config = dict(
    n_layer=14,
    d_model=192,
    n_head=6,
    n_kv_head=3,
    head_dim=32,
    d_mlp=1536,
    vocab_size=1521,
    activation='swiglu',
    norm='rmsnorm',
    norm_place='pre',
    norm_eps=1e-05,
    positions='rope',
    rope_base=10000.0,
    rope_fraction=1.0,
    qk_norm=True,
    attn_scale=0.177,
    bias='none',
    tie_embeddings=True,
    parallel_block=False,
    init='trunc',
    init_std_qkv=0.0278,
    init_std_o=0.0,
    init_std_up=0.0278,
    init_std_down=0.0,
    init_mimetic=0.7,
    optimizer='adam_variant',
    lr=0.00296,
    beta1=0.9,
    beta2=0.95,
    weight_decay=0.15,
    lr_head=0.0148,
    warmup_steps=270,
    schedule='wsd',
    decay_fraction=0.837,
    decay_shape='cos',
    final_lr_fraction=0.05,
    batch_tokens=262144,
    seq_len=768,
    doc_mask=True,
    train_tokens=994200000,
    steps=3793,
    dataset='wikipedia_en',
)
Each number is 128 + 24 x the weight over its row's rms, rounded and kept within 0 to 255. Layers, rows and columns count from 0. Numbers have three digits each. The size before them is the row's rms in percent of the matrix's.

# layer 8 MLP gate, 1536x192, rms 0.0919, rows 1340-1388, columns 0-95
103:151143145136094168126099139170139137119122107082142159127125118122176146107107094130131126116134148160121081123158118136116175155097107135126151111165089143134125102137091129079090107099143109118093136125100118129064119129095093076173102155117115100097108098111126147117092146125153096104
095:182128113120108132144134131141123140165159104130153135102117142131148091104178163112099129137107174158141127137160110149147109134170129139106170119116144185147113100172115103114120192144152092141104143113106130166134112117154123166146107159152115133125147122129102178147076125074158135176
096:098118084124150099121140174138105128164121110096141155111122061135141119155117106142107173138094120127121106111178146162157130142097107134135144154167171153157117135121129146097113142123141132145106104109084139133117118165121110107175141119081145145078101132099139111145162143134148100127
106:107149128098158143092180104143160131099142082133133169131122126140157135084134155127136120125119138122140103121166096105091124156156092147160139127160141134150124152133107105118112123106125133144107157126126166126098125127132130137113119174141081088147157093134124156145104162157140148113
102:170167097128137130111115134086143164136141115175181143151140121078135129101121161160131150132133167139140106086072140119102112131105127145107128156163129145137134143136118145130154150103213117127124146110115150142127106116093133141170131182120097135146113095138154126127141166117062120134
110:160102078162091136124130125148097120105172102129129137124136124091157149123081115161084141132144135132123145153154113121115123153079108112130130081148108126127120119155125119102113155163120107153099088129109151114123168110131121106114117154144100141122110143119118117141096134139130131127
099:071134120118167157142102143093136152106083081127118135122144153129152132134109106131082109117116128124105142068129099126116114114114092112125105107153115153137105066112119152095115117143138088105085119109126132054129149127105122109092147136098122105113106113139136125148150106138136142111
094:145146114155119140074158137158107149103150135096151080104148085120141139141097126142111099131092133112115122136114060122112116161122124120127113165140164179122117152177162141125121133162081096142114117133111155114157135156119117145135112142151098117114128141132141138160108099138123109136
100:106115077164125146108148109171133178077122137138157145118150138113105151167131121138137144136108106152111161112103091088147124164092149155107115156131145190127156151137155124128125155163163141137190135111126130137121085080093134126127108135132173136147169121140136104152127156119160134129
104:143148114125131107127114172114198116118133132147148138121140124121157183137139143119123130102143096121133108112125140110142120131126126098121139161157111119121129133149129094146158168125150121099112125143129129183138117129061113109123134125148124105128115149127129130128113198145151177083
100:105138129116115094123119170096163148104177178155129129161122139121106116148098119135126149161127107138115115117114110142097171124117128094118103125177164136188133162145095133138164138161159142149150155094109163137163153127128099130125130146164112128172132135123132113113134144107126135135
102:096116141098122132152124122137126104128146124169054141175126130126127140123116129137129128149151091119104171143101154151127106130093151107115082124141141137096126118067176138115143101126143094140125104087076132065133108144060148105139108163118130076166124134137095164079100149103138089117
101:131133112170138117160142165140119162122115137134123163127119124166143071131110162173100147102078106165134129145103138097173152128124188118101164140152104131124108138126126094153104139124089137113148108147116153120105124110085094168151090138139088108170130103172148134102096146102142140104
099:140108148112123123142106178150119117084149091116132155171154147159122144147089178109131100106123116160102130115169154140121096129158133127131162150150135123119103108171126172103111122101084094150150150141131125126114150140151116123139170128170139131166104113114140124112153115145116085160
099:125141142094154123119134090133152106148137123157115137111127128121126147079125098155120133109106144125106111105165106139144112176152137164184137137120125123118142154109099146136072137127108143138175158133111165085110162141094121128123119146119103132150106110102098159148106147110122056157
101:106101134125125147103115165146105078142105145129134154099161107107132133120071120145106154092130141117123108142132110076142174078113079075100162104182106107130133140134143150170157120136122131132113164079098153144138096155161133152167127153133143116112133120165133129141124142093146133116
104:129103165182146116122114114106099111105116149116109189124122124136107130118136145156125124086176106126148125128139169133077169095138127109188083134148095124125118096128138162107123079110109161120088112088130124140138130109099118169121142162124095163163169141159170090121117111162160111118
101:143114144186163152108088148109078112144168112136140137118156122112104140115076183129161117076118113176163160140148112144146108115132130154176139118138153111121130117115170106132142144138141128153137097083121145141080159117127101137123091120111108108138158115136168174114135091137156158119
101:100162114177108132089173094148118125153103180167142137146085096132109202089135141124110145111110133137185099127145135121122164075126168142147101128192121132138078142132102141133108123113144153130125110101122128143134146116092100114120133147129185156089105121150137092146151140121186124097
104:131112124092149159108090118110146145125146111138140165125140083155096140101124145098145151133135117129117133147141152143125123098132151148134110158149118098143102143166150085121125124186098128177140119142088103146130154140119124106122155140087133118144094081131141158172161132119128150106
099:120112129149135106137146176098119094141135149128157131166159146125101105125147161112127152122132085122080137114104079154130167147143097163107153160143126097094142072108094092133163128164165097120107109119138127129127138090079152112132112182184097101124126171139131114127167150163123098134
109:149095142090125092108147137141146132129182141145170156139124139143101153103121125112169190115123138161118097140121119124083106129070147148130104146163088151109132134146136098127090157126085162123135169112108137149110139150117128135151109120119143139152103118067149090121076121107115106102
104:127100146132155179085164112141094172146122127113137112104150144107197105122117127134142103083150157130094119100157143124137098143111131079117172140131113116091139120108152080176137112125087123078114161125120146168142097118123162128117145158140152117118137087113147105169106155108100112119
108:153120110135146131118163121112115109160161110097129101106114127074115142134139155129109116114125133135158169113144084079102106093117151183078153113130118099196157127157128074092131091190131130143125084112130117126144156137156151142138120120100157141133100141146118111137137120121134137097
101:143134103152118098138106120086128173123141116130136175151138080112061131134100136180138104137110116204083136132111107180119094156123074191155150117122107122136159106121128126112121094117091141134141111099102140090151149098105111150195151137060096108131136145096132121122137173128142103153
096:116126121154143094121135153141134122132121131132119123113127150129097152136160149127131102161147140123145168136111116169137115108077155090133134127146125153134130135143123108129114113151161132133128111078133078139176175140062115093087093139112116118146094133154124146167138158145120150156
106:124089147104169157122153151155144134088152135128130160068138133119109130141132140111105130112097139122135050126150153161152111119134157176144120117124110104169134122122136117152130140152155109101154106114105132132119153076103128121152134126134107122119113112151106129109117152123157106120
100:144137104114147158111106119118132148145168103091113137093132137144135126161095110124136131060115088116133130098142110101135125090105105157135101088127095107112156137113104160134149116124092094121099131135094150125105150104098139140125100121125161134140096140089165127164156152149113139152
095:160098148145161137139106132117137131111140108131132180135117137151125146120135151115122136099118121153167137133122129148184119134142151125135160129139149109152143139149117120096125132095135096091128150179127106127191099131167072147133153090102137107107110108145155096096119118142146150154
098:117085146135135128153121177149153120082152128101139126094116118128110143149133186111141170102110162107124153159075159136156139104112119159132158150131091142119181142146163148114182111136144086139099143130094116091135134095083101150139133129120138097100094124136114106141153125121170125142
097:167176134123125124142097139158133120077118135159113123109151150120163133098130135147135132166101128120133137135133134110157079105101135143119134117184092122107098124157085168100127136144160122131110108128147158103105176153101108087129123121137129075084106097109109116122123177196122120086
102:140114116121137145162159115142100046130154111157115139126148104119104149133107145147138094133088089159129119102121128133129080134152137122142119139138144145161175128165184136149131101145111136123128133114146138122168107127119159170125127098147095129132103147145168145145144138158144135108
104:153149105144137142123152117179133158115117159161131106102153116148143085150128083128111126160116127152134118158141134114138105111120118142154125112128103096152179126157099119180155118145112077110174104101087162133131127125128110129148132192112121142111142132145106114133121185142120133105
104:126113117130137112101196089119082112110107122100105130166163116119146108112117121163115125143117140149109152168130089088106140128103165137103166161172123103123131137123112076122121118146110161171105104116121086153142110119126119175150124124139123101162119145148125134128142149104135095133
102:144110147168199162090163173169109141101138153147151156120097147125158175144071172109140108147120140110122102159107122135157146111146132110117163126128123134165179111080138149096144120129177118156130131119124108119124109113143140131134110128130114150124112140129163152110178118115151124157
100:126093142078128129121129150138130098166145151164137147128167158123117143103143109180137142097091109162123135111127126130123136162148174139155150115143151102161149146136132122120098157150119117177127127095111127126123091137132157150160108165154116121127133136151108132105152157123095133146
106:128147163144147141057113119129091130148112117094131114149114087124114121133125163156143177155159162133171103119097106138071120116118154061141117136117106124148118098113142128138150084131132107099129140113112111125148080122152097122138112144106161080144110137105130123138138098135089128124
097:149144146110136152119152117159147157163145106129113174103111153116149152127164125115145111126131114183116160132135157128145130101159164094196138179137100111127082154163127110131148148098129140118110172125129133132162143126146137123125112119112130104181120100130123113141137089149154156136
099:141138111137165149101113131166147135121118146165115165106114150114129123160141132126137117127109120111115083128167121147144133074151145144145138119165120124113141116160117132140162141098132123144111083122150125113114094138110171094159129129181160116134135144097098155173088133162132150143
106:147125128096176144115138151142150152143119116152142138165157138137154138125127131083081135129105096127122094129125107135128086101150119147125129145160139125120186076110133119139127085105079102070157111132112149112106105164126107103105133120141145065152148129090119116137136111143106143106
102:132151119138185123111128140156131100083165127139132156112153156151106187108125152122151131104077117113125124115152120125113111132103168100157146106117128175155151151129141093109132113143129087130138095109085134129092135174103139131133139127117133167179125119115151112125112118179120140113
103:139125129130129132093105092119099163097093139106143132118124124104096113155120102148118140100125146184212119109132115131128139122078085115162118148125128147142113112102136122133125092086094090111157145105083096112104079137134150142112110162124123145144113117122124135139157128116126120160
095:122105145124171144074135138135098142081113159099139144124130120122124171141118141161114146055148119136066147109153154118103134109133121067099110101130075115108132149144170152173121131113136124157132150085083112132137163100106124091146111109143107124121135096152145105123115133149171106153
101:119158100121108111124150129162111167129126126114164145094111135154100113126152094096148121142137093155147124123141120098101156125108140127101110172158086171113131122108110137154130095164118126153124096120102120142102085115133120139142155121146094133124131125133133122111141103142102174080
085:116127153138116107096151150135166129114127101109086133154102079145142097124121081098114117144141150082108114088145092137167117108140124105122162115096113118131104123142141083089074101153157170123137129172148101123142146105090109151087124118125100158131128139111142127134111156097145086137
096:137128109135153117149141139126118157089143151128150183170150127128056119140111142141130126096133131208100104131138143136142127136166150128186157161144133136128137122129106108099143093131122139080144111106117128148114129092073125130160155135083151139152104092116106125114151164158168096160
096:166144086078136157095146145133119107107089115142155121128116133146104139113149130133135114155129144111121095163115153133129127114145106142156094104124130132142139139162144144137135152097078140155158118140135128182155128149176112161205129157118113105136158110092095083150146107123175104153
105:165111141098178156087136097131187115129106145140120159114141146153131117126122125145125139168110147180131107175134123138091117123113150164133154142172138138167165108106153141147123138143147144117137153148106101106138102121148118107111148138148138181159127171149080122116114107132156180111
103:179116161092156129147132130108145136107111049098136122158110146129114157150087143119132149138111155120130124136149131126147169118076124130149141112135132151119093175123175145116114134157131130144064162130087138116130132134114168150097130149125086087106119133177122100106180133119102121121
# layer 8 MLP up, 1536x192, rms 0.0894, rows 1340-1387, columns 0-95
103:107137156106121118104122117166141149128133135116121116115130147146149094140185152165128107100107149111116105156190135145122107093160114117116126151142203115148121124117125120120128112088144094101121129130130130128121113126124113120131180123117120125110113134169145171106115139125159111123
094:105125141096175138168109132124154144107109115098127152137144104105121129135119170102110142127142143138168179097128149104116154088115093144088107138101151142122108115043088122109109146098151113073136143155142149081130157118156097132125131133150132132136160109105165137121141095150100149126
097:119122179086138154149161141129140133145189094104133114107146141111144130129150125121129127139113093155161147125098103152093139142112144127158070091138139148151138132112117132124112133131113132115142140104160065103160136120148122131156109130141140133124116109138118135108137116157133129183
101:129115112089097131154120085131106128115158154124092103112142138085162114133138157115134126110142156113113145106102103096114121138134130134157118128174123098143153103142103157147137133117141113152137115109124143146073084155127119145154130124132138112116114171092099124155129130179105115164
103:162135112114146093134088136122143128167156090117134152117108114157087186098120114118146123126115119138156121141137141079119130147127156120152120138108156137157109125134095129092067093098084107146130115184122140141114167110169118106111174158087160138133125122125162138098140122112118121171
103:106100126122168139122143127083095121181120117110165161139102146118163149131139106113110121178078120135143178144162115149101083145106164154078103173139156111116159107179098150111102122166135109121133130123147134148141148113155136118103134143166108120092160103102100136131146123157137119145
102:141123109130125153157089132139165148154104093122156126168158167096146114136107117164100113076136138109126143108134129105137101111132141141093112181177128098115121164141155101105141095072110086148146120103145136138083099142149106122126178119100185136116145160133094090095123164136109183107
096:107113147104169081111101153123132106142129106152117134155101152119105119119156168134127084125138119148141110122156150111108086156143086147120161122119151114088137163130140145091106119126186111163111111131135130187130111152123126132143125144111143143111147152113121130099145143164140131149
108:102131164101144121117090099125093131159120150158115134115163171119102121187134149140133130116123160145138120133110123089115120137123134165118111126157140131124132166102123129128143119081109092095131168157111132169119135132113169141088103134099107132159132135105149123130130097150119134111
101:147136137137093174146114148113137130091111079132158130108125144144123142086104119115145159136107131164137130148142133097169128094104112127106164136117108138107114133170111165108106094128161103113111102113133141100155112163114137124158120155103154096105121151120088153101146125163146159152
099:076134093119138135127128144133136107107186134138116090136110146155132133163154075141121099144162164156142139100143149112124130122088164094138149157109107073116160102079145152138164161104121114171108174174140131159157134126082123113130133126095128141104121120129146055104148127153120153125
099:152127162149158110128088164127140138177155134138116132109073148142101127116120189112124098124111072123109121093104116085143137083103161114153141149125137133146127150107129133116153136161143101107118145137151101118158078130160164128143177126128127115132118121081128094114113119092097139123
103:069142087142168100134074109145144159149143128114156136138131193156109090139132130115146147132131119147136137104130089121141129102102102129150129168117137144135168158143127168156118103146108107121165121166137138114160126128120117114166146114133132167127136085129119098117114130121158106135
097:139125135132114157139149152143152099134117176143134137149164114092152169148069103125156110128161108129144142112121144168119145101139055122135149132144105075118143193137165190129135088078120120112129133100153130124145182106106138103118113122109129099085150150149098137125171132123176140109
093:154109091144129160166126050085135132151171110121130164171141104128107096155124178057138097138152105102121136142139139142131134119114099140136157091107146152117127144112150121146119119135093100175131125122160153131118157129116096088113115144134113128118117131120105158163131105126129163086
103:146097134108166088153151105160151121127136131139137135123128124127087141157145097154111137127107158127097090099121121083096092160153171119126161180118128098140120117172154098136132144119101108146134096120154098133153143111142147132140157107121108139120168139143111159132134105138131092130
101:118143121151109117130114137120128152144110084142102162084128114105122121159153130122140153140130078125146162084142117157156125114125123163113130097107160135157134134102110143150134138125145151172169106135149147120140122102134149135139130120145162120124132132147107158114125106111144125118
103:125121113140138167143102115120088095161091132137108122145102154155116120156156117151115159115119165129124084122131112101146142104144149128114100107149109122103089102133126134109144110120148145138175109103123217130101120167145135134133123107185104125124131117142096154102138161104099075101
102:143141138118109139120131178141126107109159144148101138137140162150118112131151132135150109118081118144127098151099097138116128152094121137103150120146149086098112121109085151159112135110162141111105138156126151163140117146157149112149133104110134144138158101073110125139104150129118155128
100:127142078107126125166126123100188152090134092087115148126167139194088079168154144104129136143130131181122108105132099127129153121143103132110130093111096140127105134123107123137161101145125155117156115134149107109094147113129144148087085119122094142120146159120124113139098114104106112124
102:143099101097120119119107140143068115119164132125174104148140150128152123145126128111157116158175147142144116093140172121153130114185121144167088102106113151127120125123126146087133101128136156159144140154128113101105137132134110174148124082133131141123122144131084118138119144178156127088
103:101114190082165187134144166101149127105107125181143116091107100141106163122105119137124147136113119112126150160107114115141141085101125120141119143141117133153130083131151130155156151105145125137117125139115146069195149128112125144142106127114120109134148132126151108122103125121077150128
103:131092093097123116139137147104143119113139134129152179117153127130109101144105186117137147113107165118107141124100150125111111087124102104127137164145183131127102116114131089119116121127110134181149114134141128113126158138130081145149160129113078135120145167153130105096077090090129093090
102:131132159134092083100114150172170160111120156127126127164117119151149109114137134147080150157094135132137081143147144103156148120117116113151116146129142138103086156149122119117143139155113130131122193082129102162160099124149098105116117116145162133114164125124127164131162116130069145147
103:126138116158106136130115107136108121145148178136160163146153121103116144086096135125135083086125101207160097165110123132136126112122115126175139127136091166098093134113124177138094135134136111109141126114144135134130117143104121121149109130145134118076098081110081102135130131122124165140
095:159127107121155126140127147049142116137128120105109139119115153202124153134120085171092122128122081144112089118120115093100114141125121123128114169087118129157123131129079124131128098121142166116125139126142126089135098121185148139160079154184115127126156130084149120103121128155139105156
105:158162101129151091119150161114136124122157127168186079144156132148136137134098155123124123126119147145141097126110130104088079145117098110166113168109087148136134140146144143158117100134138134120118091151139118085146133114163142135112104134134142126145139140117117150150126131117101147111
099:105129113153167126151119123132136082071113154150187145050146146128123143132117140163121131138108108122143116108140117105086136154081115136123080132120150122119135125130158151167139104130133133151108168094137115119124124112130141174132149136156152094086110152128145101125188085102195178144
095:121154163086087149138138103121163108092148089125096088134135127134146112135105102127111148110125112168155130127092110148130126127123123094155142114134117100120098136105081144098166149132190126149077150065155140160118119151141116095144098137132101090149142125183117147125183110094106131091
100:130146118097131114120152088113110093080088120077131147107116114110147127131110091139140135111150146112124160143112142112133092133194142130118154109128109120126074146122142102161122162126111124135178163115145116092137138135105160084144140094086093141173093144133122120149144154081135117127
096:128113098175141131141144114106094165160159113091127180184111155154138119146128114122092100164144125115117132106125158076152105156154084132135166141130098167136105087085110147065114139141156131111173136124112128115190071092135109124110138138117105136110128121122152123133125160086150138108
105:121144169120101108143113113137131117148171125092106128137136161144095074140110088096128110141107102134098159123141145131135154119149165140137123100141099120133121105130104127117151091111180166169141134106161138135120137156121147131139111102153183104127182137123075114101090105130146145119
106:148107184106133126113142151072169116102136122095122110101111113093121107120108126178119133113159145128134143104165135095112131125107130079154159142108146140132093101118109108128138100109123140175111153151140101201113108117135129148106127162095112084133107152127151161122133108135122115115
097:128115105091185111164157145084197109140139097161163121153179098160109143170170113119137135149128135149143136146121144131102090140154149148160088126098098110117097115135133128131155124103121094101151139165128126089123103129112169135110097107169141150114149116127099094128107094099086092135
098:117142113092136108117127093177123120124161138109122153103135099182171126102135136156101072130098089143153158135130136119140102140165131109148108146142140117108174094163140163148139125167131136104115131144174080114113129113141067128139103110118150143144121142113158183117127112091111089138
096:119186120103092135111141135097122142144078118153129096111129113145119144121147137127119130130138128125131160123163142119138112110062158128104134145138134174109124156087136123137093095126145078135110081167097110186094105163136160149095095117128137116122125168150085080145102123090123145131
103:099150147127167113119158117121136115164152155146111153142124153148140089152149176090165102146095123122134124133076147153118140133107146135115113131124104135126132161152130109143123100081119152167159157177095145125147113118109110161089116134147160169144117121107116107150127146115128094157
101:119189149159090126126119091130144127142160130129097115130155151147135134157119114108120147122125137140129108111128082132145115119094145122104161107094092124129153117163136142119176112105152169131088146094159103140132127131134147160132114135126103085111129138160160092122086151123131142102
096:142106157128122099142093136132118141088129192134091139120153115143115088121126105163135116178114152155106136109182154116156131154094116130060132142145157134137114136123092120113157145148182155143092134132125147080164130135140108106115142153142113091107103139131119088138125136154097116128
101:121080136081134070121153170161130115145093159121144111131135125108089141118172090122114136105131119117108135133167171101116124149106114133102151116090128126150117111141101090143144155100075117080138098119151152103153128137123143141105157107127136091091126148122123170088146126153108152112
097:167134156113121126144148108115109072076106099146075135167108114120125120142159123109100139164157172107101135121179099098174143128141146112134142148122150172107167132140155106103157157130161130127133109104122103107117152143101142118163123144093110126156087128154150127122093144130118131112
107:158117097173158084124131089096117131176100083138123121113131133108132105130092133122039104082115143150101095110095189098120093129124120116110156146098137099141093122152127151133135107132133135086108138135147106101135132114154173150123100157184099154136112136158156107131145151131107096123
101:128111102135154112140149116129117119072132118111100119087100127130101139151137178149125101125105133138131159182146131104118130132123137118134118135111123124148166118148098125164124126141094142119143105103147119158117137124101113128121092103136164127113144149164107156103135128135198119156
100:150143129111106119133089113095148096122146115106129134168107122143121144107114113132089106118130159136136148123106153156153142128094134125132085163146119143142110101096143101116162125095108169079127073115157121093155126112144123151161123100117125153144175118085123119112109096083135109137
088:130141132095142143181150129110109104147134156130161136099095130143125091128118078106204125144110135149156119134125146127124174131133105129178141123126147069110124166146126164134115106136119088136110136148121138150158136158139092139119118138165117090097168108103115104129112091105109151116
099:074154136109147136095113163144114131145107107114097086126147122178128112091127111147122152178150120096094140115122101128131100146121142139107099101153076128114171085141109111144102093160125158145143113130176121136117115147150111108091119133110101190132174151118111101140126116120168111101
094:104140121113145104125096163162118121156129139154157157146146065146117124135155157182144107110128128135121157154118137132097120108129142127169123159122129125156146101170121116122111153122142106110162104156138106157153105123140143116136128153149161137125099118140108120092164157086075194084
102:114136120102139151121127145119130170095109101163119141186081130105156167117152070089130109129156119144100147137120102112158163112101139144120120120155096120101142118096147176122095150124111132123139115172085080158098112134115113129153082133124157110130094137096152126139121096146118128151
# layer 8 MLP down (transposed), 1536x192, rms 0.0876, rows 1340-1387, columns 0-95
105:171172096155136135166145118097185134142071121142110126130148146134141122129162141110141158122118132149107178120092137161094128093159137149129127115119126109102112155131124107129139123109128144132084107139117125090118105117103105123097131157119114112118142118152104113097087140102118166105
095:122136088159140114105108132176127105120099165102139122101146118095141143120132113150100176105087143153110116157152135131147139136149120116159139111099150087104156143121164095112096160112158125210131157143132131183149144120104113174134132161156133095145109156151112163154096114121181099148
093:125132133141149142097096117126118153140121176137141121101149125097112155150148126147169095103107160146101131114099188165084149146088108134118126122097149090153126120098118178106083177126095144124117148137155132115172102155125137121133123144090149128120161115120156105103080110146153154123
101:137130167099090110127128126137095134140096131121105134162074161154116120135149104139118156127134104079110157173104187167137112099118116169108124101142136138160122129083088142115096118176113141174174166098127124115141146108107077120156128101146110144176111113131089143116146105130159131129
103:135156113159182153118167103100115168120155118116102132124110127116150145143122100096175130127167126129132130165106104141148141109131131183125116134163100144064172172143148129119108148125089136137136132138126118144096170111115113116126101136107115139139113130193176150138099115141141156155
104:099109167096081138094207126129166142109130126125144093111090098101099113155081110142124151120091138168151163169114080095089136138151134081146118156105155125125123132096122134155119160057118157123124102116124122094133122089139105139125120119147130092119140128150111141125144159117127098145
106:117129111125141130083110153183126191103124096170125106143147155150152123127127118112144081166115157079126109162126131157132125093079123104148132146065124128098109133153156133121105103092131160103136134126090119161121162093129137118122125123124144135127113117138120160123127128124121111113
093:134102154097134149131140159082117132084105135129139156109118128126077126155165097185141091109094113123146131122092153127158133133143150101110156140133151141150107118160088122127085173116138167153090129135147083137083146122125106112148169099139149145134140166116104123156165136126105100192
106:128146125126178121087145137153205136138123146118121155163170114110088114179136126151102148115141123108146151148154125149118120110089090164109133147132127081133119157124100126098133079151141092114176117126117137110114102095137109133145083129140129135136140089139112096137148103146153147113
101:129085140135152088107074121120163135140119158142128137156137145097122136124101130150149119096138141074151140098119146119109098140117155147154122125159111154056169132160137117133169125110112129136119113108161118160128149157091134124127088108102116096135093163149090121122100124170138114172
101:104144099153142127097155161105128132123124115127068114157094145131093073147115140118138093117113130141144107103116127164095144140175087128114111134136103143079093147119128120122141176147089137081124134104117119137121111137162119103094154148143132110151107138130139117115100109150119152125
100:161147137101135125105129159117101139152125122103137125164113098154157103145098162103133168130123147125095143145145140124156117129185147150127096161106152107148158127098116151119114100155138112171133166102118143124177115131160102149128097128116173138106159136115161139135130105137156178170
102:124118121117135121081102102165086149151104097100151146121124124099147161099181095108146094165122117096126146157152103108138140133093101159159159150164114140091158133140141137143114154135142102141096165108168110127162139116124126162147131161108132150142149135155141085102157103128124135141
098:099052116165151067111102159153100135086096082138201101118094166129131123092110148159106131155130148100134122088139121135138098117142147127126133142151150106136142112129098127123122112138139154120132092129108125160081136172140119111137127145157109123132146098120141079132144147141078146116
097:104137137102102144069109183145124136096136104082126099127108144071115158096165159171102149110074139084126125128122140126139128068145094119079110122130154107139098113140113130104133141138130115142132156152135120141132122100179114095169102103143149109132091119129150134120140068173131136141
101:127127145128121123107126123181167080120124116133087162148099142124104147157129135156085125088101123156105144153112071129099123127106159121069129178129147129101116137105132094157148119134149119126135145117106128112150111148157175090112153158146116116145128110133101155124124134112124103126
104:106149151105094121099137179099192152122161124091119116144120154118120106134148156124141141114118144154084123132125153135155183127109128123105115115153148147130121131120137142104154120160135127132086136130106115096110126133167191110168124111113115091161134076089090096131144105103095123120
102:108107114083108149127082126100138100166148165113106114149151127150129159129192146109131144139193114145123139128122144113143110165121106153134137112111161082157091112105154207109137125113098100143106131123106131070164157097114139150143078089118139149092158132161147125136120106117094161151
102:102141155090131142150109133124151151092104136098162140173136156131132124156133155109137118114179127105068126139096094117127128148129113108082176147115115092146141150093171159103180162117140099124102106139105100110102183153134152135123123136149131119134095152123105140113178138166101093120
100:127112097098127113126113178096137130118102114130139132139132132116146122125109167132130107092134132180137115114114105144146111106083127141131179126131087144115127084168082084120104127102076156122146127128139173102147149129128123135153153081134129126103081145107138088114157121138151125117
097:144140138136121126037144113142135090116131147104089152075130085142144135113136164167126103135147096165085132122137131137149149136118143112127197130048117113134084145115127113136136127160147163053083112142089184103176127129136173157112115122116111145111121133148168120143146092147129129135
102:101128137128102136105143164131106145095138173151162163141102141100145097138164110135127064127108132172093108106116098122161128153084122171117135127141137147148134108127139106128147130152088151104094119150168150118129109140104123127100102122155127124105123155135132146116150105155116146104
105:118136136163165153174112144084138138097114136132134117120161121136134173129085127119140138120146100093160141126147161087109146166118136129143136099182131103119103138154152149116086115136137113112096157174122148146135136126185148093128158119124090087096086099127143144117159146157113100115
103:150195136123134112156103143128183106122124137152131124112050103142105083123096138118161135098120120186140128128100102135139103137195107164152153105121147122116128124105091111163109119139147179113143123107120130126151080170145117173104133118125183112106108132134132074103132143110147135102
099:131111115104149142109169152163161139105121114098122107121129153134142136159143112101100192124117106010148156136125139113114148098156146110163108138154125109131128112153142136124091148133137106147108111135129107150089111113149119119131127116173116143164122122144129136125126076132158139125
093:156159168122118124101138150128107167136146142171181122121119089102095094109142135123108132152128153237138124131102139164120137119128173175110110113110139124144145147126108125128119122125130112115139143141120129131129151123112113154151113148069170114099131072110151120105119148150101118100
098:134143155118141131118150136132150104136130136152126134095095098124122118162134143106131111140087128070092148155139123162113119160125144163156136125074134117098182107117143081106145121122126146144143117093117103115118136129110138123114149125137118121076125087142102119152136125148130088131
100:126086149074171120171130151132107109108111106150091127130116105102131140103116103106182134121133161100056111129117115142150142145091110134124082149124114163084118154151133112121153108107117144079143138164108108176118111103174131095133167114136126159089109126156090107133089133147157114104
098:142105118156143115139145140112119111157141111141125160155123110108150137121074137123119075132080149180136076118155122130118127140154105106130135150138133153151150112126152140137128172109087182106168143139095139128099161150110129127134114122169146114093137106153133137116115143123084122121
101:111134110139103101099140134183104145156144119127161138140127160156127141102128100156128119106138109155118090140096088080103130131118151145130106114138150094129111105126109156128132101115087123112096101120132125137149122131133114141124136124132140106125100126129148117141133119120038094081
098:087171135137128139105122115176132115112101134106164151098125149119129121111132119139116116160121100156084117127116126126155084142120119108089120130116103135142120148130101087120141112157133111166110132130111154122129117151171130090096084130103131166142095146153147125150141168193151161081
107:156127097111153097126129123145175130148120094127133104122170109107096118123147171130115085114099156143131102159101126115116151128111089112184105170130121138094112099092137128106119118114164128098124092114135130139113168130121094110127101119146130131139095158123104119128102144099148097127
103:126104168164098104110137169148147141095086126151088167092162138137119100115141126120088131160120118156152116120105132145139149119178108150162136119139119148168093126125130134104112140145120131175158167150145169156159083132141134164111117142134134150122099147083147131132111158107101103129
099:143179119161114141126123139146083109141135135160114113170134114126134070132116101113155149116156144171170137106104103117152157121082124102133121113125134137116168127117080097163166173115098166123098161151158127145151134101128145149107114126156106132132105089145095101098172164108151102109
098:139140101130125117146156146103143152139145148097111130173068162144110094118144086086158154127134140054097122116118141121088143108101131160140122121144141154100098155156124109124156137156147113113137121127138167150134089092150158109135142144123130117124095112110118166080096159149112163096
100:102090120145117169191155112130133118177152142119118142119068122115155131145062115099138156156157118134108126125179136092108142123160166159146115159096114124091121155129149126139162171126160144106135124138115174093112089171104114144127121145152134163134102128154161156137103142127133140093
103:135124109150127133147106164121127177102110172128090092138107117107154136096160099110104126144149108145123146119136116097083145114138153142153134136154103131113085137134129155130049112121114136078096147131131145158143136147115069122078097161113079150101165102097133132082159182140139135115
103:099139129099156168085136140161127096168146123141182112143095163151144151145132093140161123150108138134169149110127140151133134084127105138136140083118148132125158150119147128112128124145151142092150096113152114151119149133127151136078127139158144144113164100095156149125079091148081060115
096:140157113089156133131129144147144137126170113119136164135100125161104096122178139121103137108149133113135091092119101123113127111140167142149131127107067089102150116178145165193105119100132110124145119141127106142136119115118166138147139102133143174136125143094166139129120133145072117141
101:173140121145126166147163118136129190136119140138071112045123188141090134083116130146150103118135115135121134149147163098137144114131176151142133090150129136120123164136114089086140122126153125192125106130109078159114111129124123125134122118139134153087147093158116132142126135119152154150
094:061130165087115138099131112111137097179153157089130122118077173120142111166091132134146154120135098065139099147105104164161113161126104147162108110129109113078145087120107161099116124108112105073144132130147165141123138088120153144109122121132116109133120104138151154166150142109164118148
100:156142139128110181158137131154106117125138139094134134132119144138108135094140103127115142087110133035130126085120135119119100115178135171138161155164143108117122121131124132132104153118122112085093074092173171138173140146100144137174130131128149112129193134144108130137148116128168124091
095:093169140165109146140137113122133159154127102105158159164106086131119091144173149110136110162140135166143098167108099105112129175115124141159120177144106128109133127095119133142141163154109148060132107136184126121135144201146133146121178143134124129116107140146093155069136128135102104106
101:148113126097158076125109115111120090129120127098099145079129157132100122117123143105131138146152129165112102108120124156099147132130158146131131131099150154147150133117138131154144126126134162133162150077123132146107142139156149136118153089124140089166171173105111111146145170086116112115
088:135122137144146134069123132152118148088143143132124093124134108125099158136115177144109129136150109139122121104157143111135080130102141139108178178096109131121134052121103122133092117113116135100145138129108136117122096114087143138139127119114176158117090115145163140118139166158135120147
098:145110127118124134166127122129089155120150163141127139137169088124074147130136167122143134102153173203094141132176174145156135142125142145149146139129103145141135098135140129110152110142113124138178101141133108117129131106065140140161166131107137120101122103138124137100125115137145111167
097:111090093143149109168128125131109141147124132103121145139134168104092130122103134140137152148168102123123122080152133111111105101117144080108127091125105128138084162137155128150081096107125123118127112115142128135116154173121114111123166153147142162107165148114125128162154085161153136069
103:083130106108141161120168104117101112140096146115100158130103166148097129119123106139135183121151102061098117165133139181161135137104130088139130125133141151091159132122113100116116124123132119149116074141106152149127132099081129130143117146140140096135148109132072108115151186120117094134